{
  "n_layer": 11,
  "d_model": 768,
  "n_head": 8,
  "n_kv_head": 8,
  "head_dim": 96,
  "d_mlp": 3072,
  "vocab_size": 34011,
  "activation": "squared_relu",
  "norm": "rmsnorm",
  "norm_place": "pre",
  "norm_eps": 1e-06,
  "positions": "rope",
  "rope_base": 10000.0,
  "rope_fraction": 0.75,
  "qk_norm": true,
  "attn_scale": 0.152,
  "bias": "all",
  "tie_embeddings": false,
  "parallel_block": false,
  "extras": ["capped logits"],
  "init": "normal",
  "init_std_qkv": 0.0128,
  "init_std_o": 0.0128,
  "init_std_up": 0.0128,
  "init_std_down": 0.0,
  "optimizer": "muon_variant",
  "lr": 0.0164,
  "lr_mult_down": 2.0,
  "beta1": 0.93,
  "lr_head": 0.00738,
  "grad_clip": 2.0,
  "warmup_steps": 144,
  "schedule": "cos",
  "final_lr_fraction": 0.0,
  "batch_tokens": 131072,
  "seq_len": 1024,
  "doc_mask": false,
  "train_tokens": 832000000,
  "steps": 6348,
  "dataset": "wikipedia_en"
}
Each number is 128 + 24 x the weight over the matrix's rms, rounded and kept within 0 to 255. Layers, rows and columns count from 0. Numbers have three digits each.

# down: layer 5 MLP down (transposed), 3072x768, rms 0.0727, rows 1795-1841, columns 320-383
# up: layer 5 MLP up, 3072x768, rms 0.0738, rows 1796-1841, columns 320-383
down1795:137104140135157113136133063120148109151106112162122078092118146148099172144115150128121146153140114100133108153140153114127147132150150114171090109140117123120126129089118134092113087105140115
up1796:146153096118116104075122135093115093116129124133149098126112113131154117128130157126115092080144112159140157150117112181150118153112084142109096129080120122107146136105106138093106168155095094
down1796:105136119133120098113123157144106127125119110105117155112126096132124151145145134120110126107126126168115103127098137155107176150138130086125125114116128106109130158074156137113146115130126130
up1797:099123111110138132119154145117132152158151119079110134147121154099138133181087106150148091116121109071141089149133064123117136079114167134110113138134148087115125173113168121081106117108145137
down1797:112157106118109134150098113108144154144118166123117126141113146162114145123123123117075169116114143166108108151087084122108124091144097112114149138151188109131148122116121129073101123142139136
up1798:118146159088145154114145167128106156135131109121126146135144176149105100142128103130140125153125133120113124104135096152139155130112134123095113092147125079089111080119111162192083106119107096
down1798:122107169141176145102101121209088160125095120099100188162159144126157105064172136162105097166120111073145143120125109135140108144139136150108092102151111090132069076132133111123129148128143170
up1799:103098161118115165125105141178127128112138121091114106152139141180095136125161120121113126157127112115085086100139137124080108112125113063145116118106122109130094120076139147126100163103139111
down1799:128107126148090154135170141180150102133177119104159143130149114139159152098175128165138133163112143132132113109119100171141115096180126135164107085114131127128109158144144131099138122153101115
up1800:187054123097140126097140130106115115128113123084116142100140131174154115109154150143144088190171124151114126154115094121099168153082139142142129122140141144117149125086127118135117164153151142
down1800:061126127140086146177127140116096100153118122124094086132126165174124128147141143135110159114132143101077111158169087102085160134131145127131119099142166184067150129107112127140091127115143155
up1801:169126124131158129090084116120123106163122123139119157110082163119118079139125134151120151111131148139141144152120164097140073146147080117180089089131139136110156167159111169163139099128078104
down1801:158109132088148116144106112144112172157117115092122100159115119099122103142133174139121129097134073151139100076131166074096112134136131153137084154115119148145165161167112153126176134103130077
up1802:140133212124154075112117158115091171137107140066143142119147154145135154177111179149081143093172152103117109172130164126109104101146141140140119133148118163171135091115124120113155110154139078
down1802:140106165157156105166090148174110112111144124058154110141125194140107173143149126192139131121183111111148152116161117098092090115115146169100119121125142117171113103125149111130098104117095125
up1803:139134089106102132098134133140153175156135146091068118153131108122111114087125138137127151155097108104095168151164106163097132117117143094154111101097127123161094123114120148110131114176144138
down1803:117134102110139111149142160102120128111136140135126126143148121160138121111127144155137136151115125107094155138146127135068145097140141111170107122108137130148121138093170128110106131121117110
up1804:137111112120143138134154140148128112155128130136098170092122102117126095150099137095108096129144115158137160165102141136140110152123102112168196116132138185123137118116135113111121137173121136
down1804:096125134085133114132129156136116118129131146135115149129122132119135143136134139115118122108132112164135132127156136101132158122108193120108196156125163150149149107137172130149095104115121111
up1805:152148109109075113127150123119099098131113127173181127103113122158109087174076108106157179163139146102116135140148126131143113160100139163084119151158143155161132119104159107175163148103103166
down1805:092119150123158074146129093150171106132141091182118134135118140112098170109151120140140141111189066166155064153175117115136112116079127136080154123152136101110097106107075139136132140132165067
up1806:109118131143133111159116123135146123117119139122124125117134139156123112100125102110161142083146119159177143167144079100134146132163159077127148156146128134156129120137130086157138134122128115
down1806:108094116110135135122111112112178148142132143167133133108109128166093164095095108150117124128145154115145134178096129176140107138153137146165098136115138092125151138144156099149114121118090131
up1807:137137100147145131114176120119103096125154121126119108141127130135127117129118132133124148107168142125135100165149115127162178135089139136124122137093134123129109136119144140135120135132137125
down1807:141130110118129135132162133115126108134147120163136120129123133101111128150120172147146149091114117178165144143138136132122132165181132142164117091119147126141113138125102084128121157129174119
up1808:097174101097125144090168136087128091128146136074154197137156125148141118147160104140108151125116094129105126122129114134123087127101140111078136135134151132085118085117146127150134122129148096
down1808:099127127110178138128144141120130169110116133115165148138142104154140164163131090092128105114107126164126094132102141126095127121106110139094123141114104108137103131083150101125113105116087111
up1809:139139112126134164134141156096147098118183142103130099123132098118093105122143121147135139135122147112125123111128159125159101106129169099179139109081059182102126129119099106105107138171130129
down1809:098131146115130122149143127133091123099088170123113124133156132141137144120159083147108110122147109123123151108131119093155111091108129189109119121108180173118125135113124115127136133145126139
up1810:111161129115145119075160122143098107123120143117143145128122154121134137163116148125081131158139116150136137124069160158165121159122125139123115121134182105117166107073116142097158142133120130
down1810:097135152120104163134161118139151107118120113109130118131100116125101137162165176151097116077119153155136113129113124160118108160158144129117158144125118121101122110124098171077147172141143145
up1811:167125131145088143155112142115156109128129172088169119109153102124121092094102080114118065079156124076156110176144145093135119119130115120128119111084103160114119169103115114109146097115141098
down1811:135110091151102107147152164144148109112171157137141122134093121133134132105104139097094076125123145179162151131149161132127165192150144111096125086091122121136123139143095122089133103118168126
up1812:136130145140079117174109144125104153116093094094112126143130109158136086084155097151129104138097107121143088094130092156126172127097140106095142115114181109167122143152124134158138128092116099
down1812:120145130155134108145131105120141159125091092125137161172141145166131074098151133138107173116123096134152133136124102168137125133120099107120140073131147101102102115129129132155111120069091133
up1813:098125136118117120106135103154115089150143144079117122126136168119121120132120105158130141129114101088113102140118112119114170142123131121105107111141136128162135124113117178115175140144150135
down1813:135119118156132154132113095156136084113127101111118105131090105126172155074168128116119178118162103151151108115107134144118157142187156124089082119176155125139137157112125135121148126164094117
up1814:139144080111082124093137141136110142142162175144098089112152118153124140159134101116152135150113151159117107146143175113188104082064105102132123103110105107131147061153125126137156139105171101
down1814:172149133135067152111098097143127126113134119147175135134140145089135139163148132151131098157092077155130171113108099126083146063091168138078096158136127142129131111145111106109131131100086134
up1815:152112149152140107125152115077158143191111140149116154112126167120107080131160146166102112092130144153101128135067125161113155084146097143093161121168143159115142168096164106160144114146161143
down1815:120094113146120075154132118134174105126146116145171156174157150093131097111137102146154129100092139152130156159112132114124155110149114115118112120123131153109121131152131144123219070095112127
up1816:189124141132153098162157105130129090117098129094143124133142128143126089180094113113154150095150131167132067108157154084113136154120120156133165145113145147106137164207078179115092148184134131
down1816:117090125196183071188165132107163104114128112173118168172102118092099120144117125125147157153132132147115094139137137135112125160119120091100129111120121125141141110116149131130172127143135091
up1817:187127115150084130092133122146082140148149101120147142133108135104134160119143121123136128113099128144147149131118165166136144137154151156123094106117149155130136108148145205140173100146128139
down1817:199152176131101123116132125109121122146121078086132122098114138092150106118125174135146179154103101158141157116113180096118140099104090146140123137134151128086131120147111107115094145156137109
up1818:135101125134147089110124126084142134067146163114163091147176082105160122144141100080118108136157130086089116193163148105099161141140113116100150133128109181112164172170127145144147122165115133
down1818:102091105132123122111111124129129113110152172139126099157125134157107136053120137116148192111129120082123111123141105103140135153164127098116105100076088143132098123098095106165105158184106117
up1819:130140106147112124084112082122168145125163128082141142147126144092154169130094146122119134130148151128138100151081125084166103109130144135162096114126144142115150125111180071136140119147081119
down1819:140122139119129149150117155135127131144115191120098125148139110125117122128126118088088125136144187148144158115109178120102156123136131155111140143094099163146159150087113131128146154121086104
up1820:134134144145113139114134136156144165125140113144142100116145118098105173095110172120155115151127107128103121104108129117166118118110162108117123135090119182132156119123147102154136117139157158
down1820:115159127137122116101119141112120135121134135077126127137110079137102124168114112079133120138148144125165126104132087144116102165150188129153120117115045108118145134134144123088170094120152150
up1821:177130134138159102097103141131118096128118100095111122116116162136110148140142124156164131113126165129124112146092151106117124105150139105127078133122184129166148107127137173113093158134121140
down1821:163140082082124155111129136099138111135133155078142123125141132139082079114133144115105122145100144117108133118141107163158106150107131173148118112153120109157130087136107140085107204175132121
up1822:085113091135127130182115115134098146145121082114080137141096123179110131123114120107135120109086142140132142183073130142137154140105154083129088086129089102129113163153150141109134121112125158
down1822:143139093163111161096096118144112105094151146093117140185124151133138106071131121126112125110095121111114143181120115138132116133120131133076141090099129137116093113152093110094126154128167144
up1823:121093141081127116113144124153122122143174092129076149146070122128086120118118144114113117155111135101158128160106148106116098183113125135169102123134110101126126143136172100154164109097133108
down1823:133145128123148099142158140116158085147128097112121142076122155124181151100108109129121130168163136135111099155118133142144186115088081086121179135165147138083136114126150131092150152143095128
up1824:137123152168093128164167158116142128187141150085140128107162126112129151084104117110095147100121153133128141134126190126145093133118115080118096123166113151111145119093163172177177087117115105
down1824:139160133122109131142130114138125117157137143146136105136116078115129159136132142068136106163128109174168128174168092121139106142140203106089070130155129122151134108143108145186093111139088153
up1825:125161155145120093149154099111118150148162174140151124131143132102113122131151118124157126116139153147137108141137077140181106122116133131132106141111117134136146125138152118117132100148140142
down1825:114113152113095085105114148119129146127096169154165110170131145134113141135165121145097107099150146095092107135168086074147138123114112105214128170139073121110141125107129109137125098121133130
up1826:122157112099130163119130118073140085106144140164099139124160110131111154138097113130141125133163106145101122092139083150140202114130138112136128124126078163114097159117149123121136113150179165
down1826:127153103106130140138121157121191098145107139152126143116092081115167150125132140126138078131170156105128129127107139121128122096201111129166134101097157117143102102105123129150141132168138137
up1827:058125128141098133088110101136125090141088086135116113126134110105068155159125136098100159125105127126135126136148074132113116126126081169144132136130122123136114134119055157162141134150141135
down1827:108157138147110144120152146125129163123120169133108150114124137103095150117108138147071156148124145148110165103148118140122159130111083112130131150131123150124174164127125133150105069137121148
up1828:165133126101146166164101166116182137097111117096103148117113172098090110142140093075143099128132133152134092139184113149120153158100100115150159114130116136146065145097184145146145114138147133
down1828:100131137103122125161089102115112131152136128123125121113110186118142130122148120104129143138144131139096086114129136102164177124088146167100112160146128145106075115084139141128118175164107115
up1829:142115109076101133144145149115136134146084118107157136150108153132139169102102124111091169099120103138123145099175128138129120150094121105165093115113106116126144176115146073127149167151082130
down1829:177108148121109091115104134114085119132096094069147161134127158137109163099124047137167151099151147126100107104163150151103166149159090111094146078115124088116152145072113105139167105157124118
up1830:124149142138072148136137140125117099155146153108116125130150117150139117123143117109149107098135163138119132150145159095148072139107143117162167151112140134110152151123160107108105123122085140
down1830:100126131124117127150133163092075161144167111152139121119160135130114162157079113129102117125124118133113161155140109146122133097121126130143144132119133107094140124139130147111127075104107084
up1831:136084096109129149107079069126119161143141102173059118162067142153095145135105141141123113154173144147132123091104181170152140121093138152126121080163169153136138127113100164129151144179159167
down1831:086134159131100130159123161148135117096128125170106149125160105150114143122069153109147176167118093170149130157113132093126102127153096151122165128128082134126097116123110114100073101110113126
up1832:130115075154156115123123089122109084115105158122101128134134157144143164068126130120106133112119142175146121149174105125093125094130126117151139113156135109124114131163160186157157156129135090
down1832:151112120126140143119082157126132140130140158151136166114170135131141116132126118150137149134117124131129115103170106158117140124124055140147139142128132166168147089120142149146155075118113119
up1833:108136119153073118150114110151106108138128100197090104147102154127144111137139104100117141122174145086093135130155124171150153170125177134199101090149117141091158128133170141158109167145132181
down1833:100133155118143112128164140193115134128154089128083104121104095157107133113139149151122151123115172131090137108149137160147132155124152127117144157107122136157115144150129126105133117128126163
up1834:171115104115091131153125143106126133128059109126100140154150167109145119162136126101099102146167102146106125118150108107191155137095106115144099108129148153165148150151158123150140166107121110
down1834:075103152105153143127126137125147134139102111100087106090128143129129112126119131152150157127125140111155132092137075117157130107095119141082134158186120148146145100118132178078132130109121161
up1835:129128122152131100153125118139112093158137147171104148144092120134112111119098120134118110094133121120164147136083110116120144107101123116133145130156103133085109160132111175130124163132135100
down1835:138126156120109123189103138153098171095135161126121108142131132130130142155135129126128162138129104142107163122155107130091112078117119149093142128128133122117114125132128090103109138121120124
up1836:100168138125136086153134124110106164092124150082151137122146095140093101151136162135098081089082134080142137134145123082129072111170124134135133124145079109119120142141153128123114132122133120
down1836:163143178146132125169118111149124128138169129130158105155139136169173143104102125169122111155180191094153141134152132158117160160117083112135115159087129162145132130161132126125115162184117063
up1837:170133115107154139131113194091140160139140157117135122167105132139111056121111119060145128129112123126163104158116099078142133116081103120142154154160133163142094104133163105111133125122106141
down1837:072148149150132113143074109105114174146178124131096091093074112150129110121123126175144166161147092163152146130147128180153149133099096123133129134129136159122103144139104124149123123071129143
up1838:101130086122129150123134108119085131106136132125079163126145156135130200123087171136110134130159142133091144136131143155125178098061148102168128148085170122115149132060121127122168148130102101
down1838:122148138121110156121106147132119106151127121089112141102091103170118143090096131170146100155174113121092142171146116131120069128110152113123085107143088130116103114157115114100123116126165151
up1839:145152137152115121160116116129106146107143130132152139143125147109147130122125149115129113143149121143123131119144175164152152152130150143137112125149105108149111105114068152134138152108153088
down1839:119138167110150084115143118152160115119147121116130132139109129156111155099150157138116119118125129077117156103124104138125125121141120121109125146138111122099140154152133140106100155108109165
up1840:171151126115151073123149100124159113147121137108112187122122128151141089181184140101111121127178113134209109129152144164115111142144155150160137137080154117152157138149123154127128159124145093
down1840:109146179140154061134118103108127108134170125098110139112150123096115116122119169127150143149168092161148169136136126144105165117160137113105136159126109130115134146195104112094159114126111145
up1841:107085126109110165136122087120071111122121125116081152149116106143129130148114115146155173168121121152154108157160158132159106147148150122128141141124100112112071126133114138149136102075147123
down1841:120127131140145124112121119135119134134134109144122116136139138140117171131128090117137149115161083115104101161110136128159159138124139113139130138156142139144123104163104159130117128139138124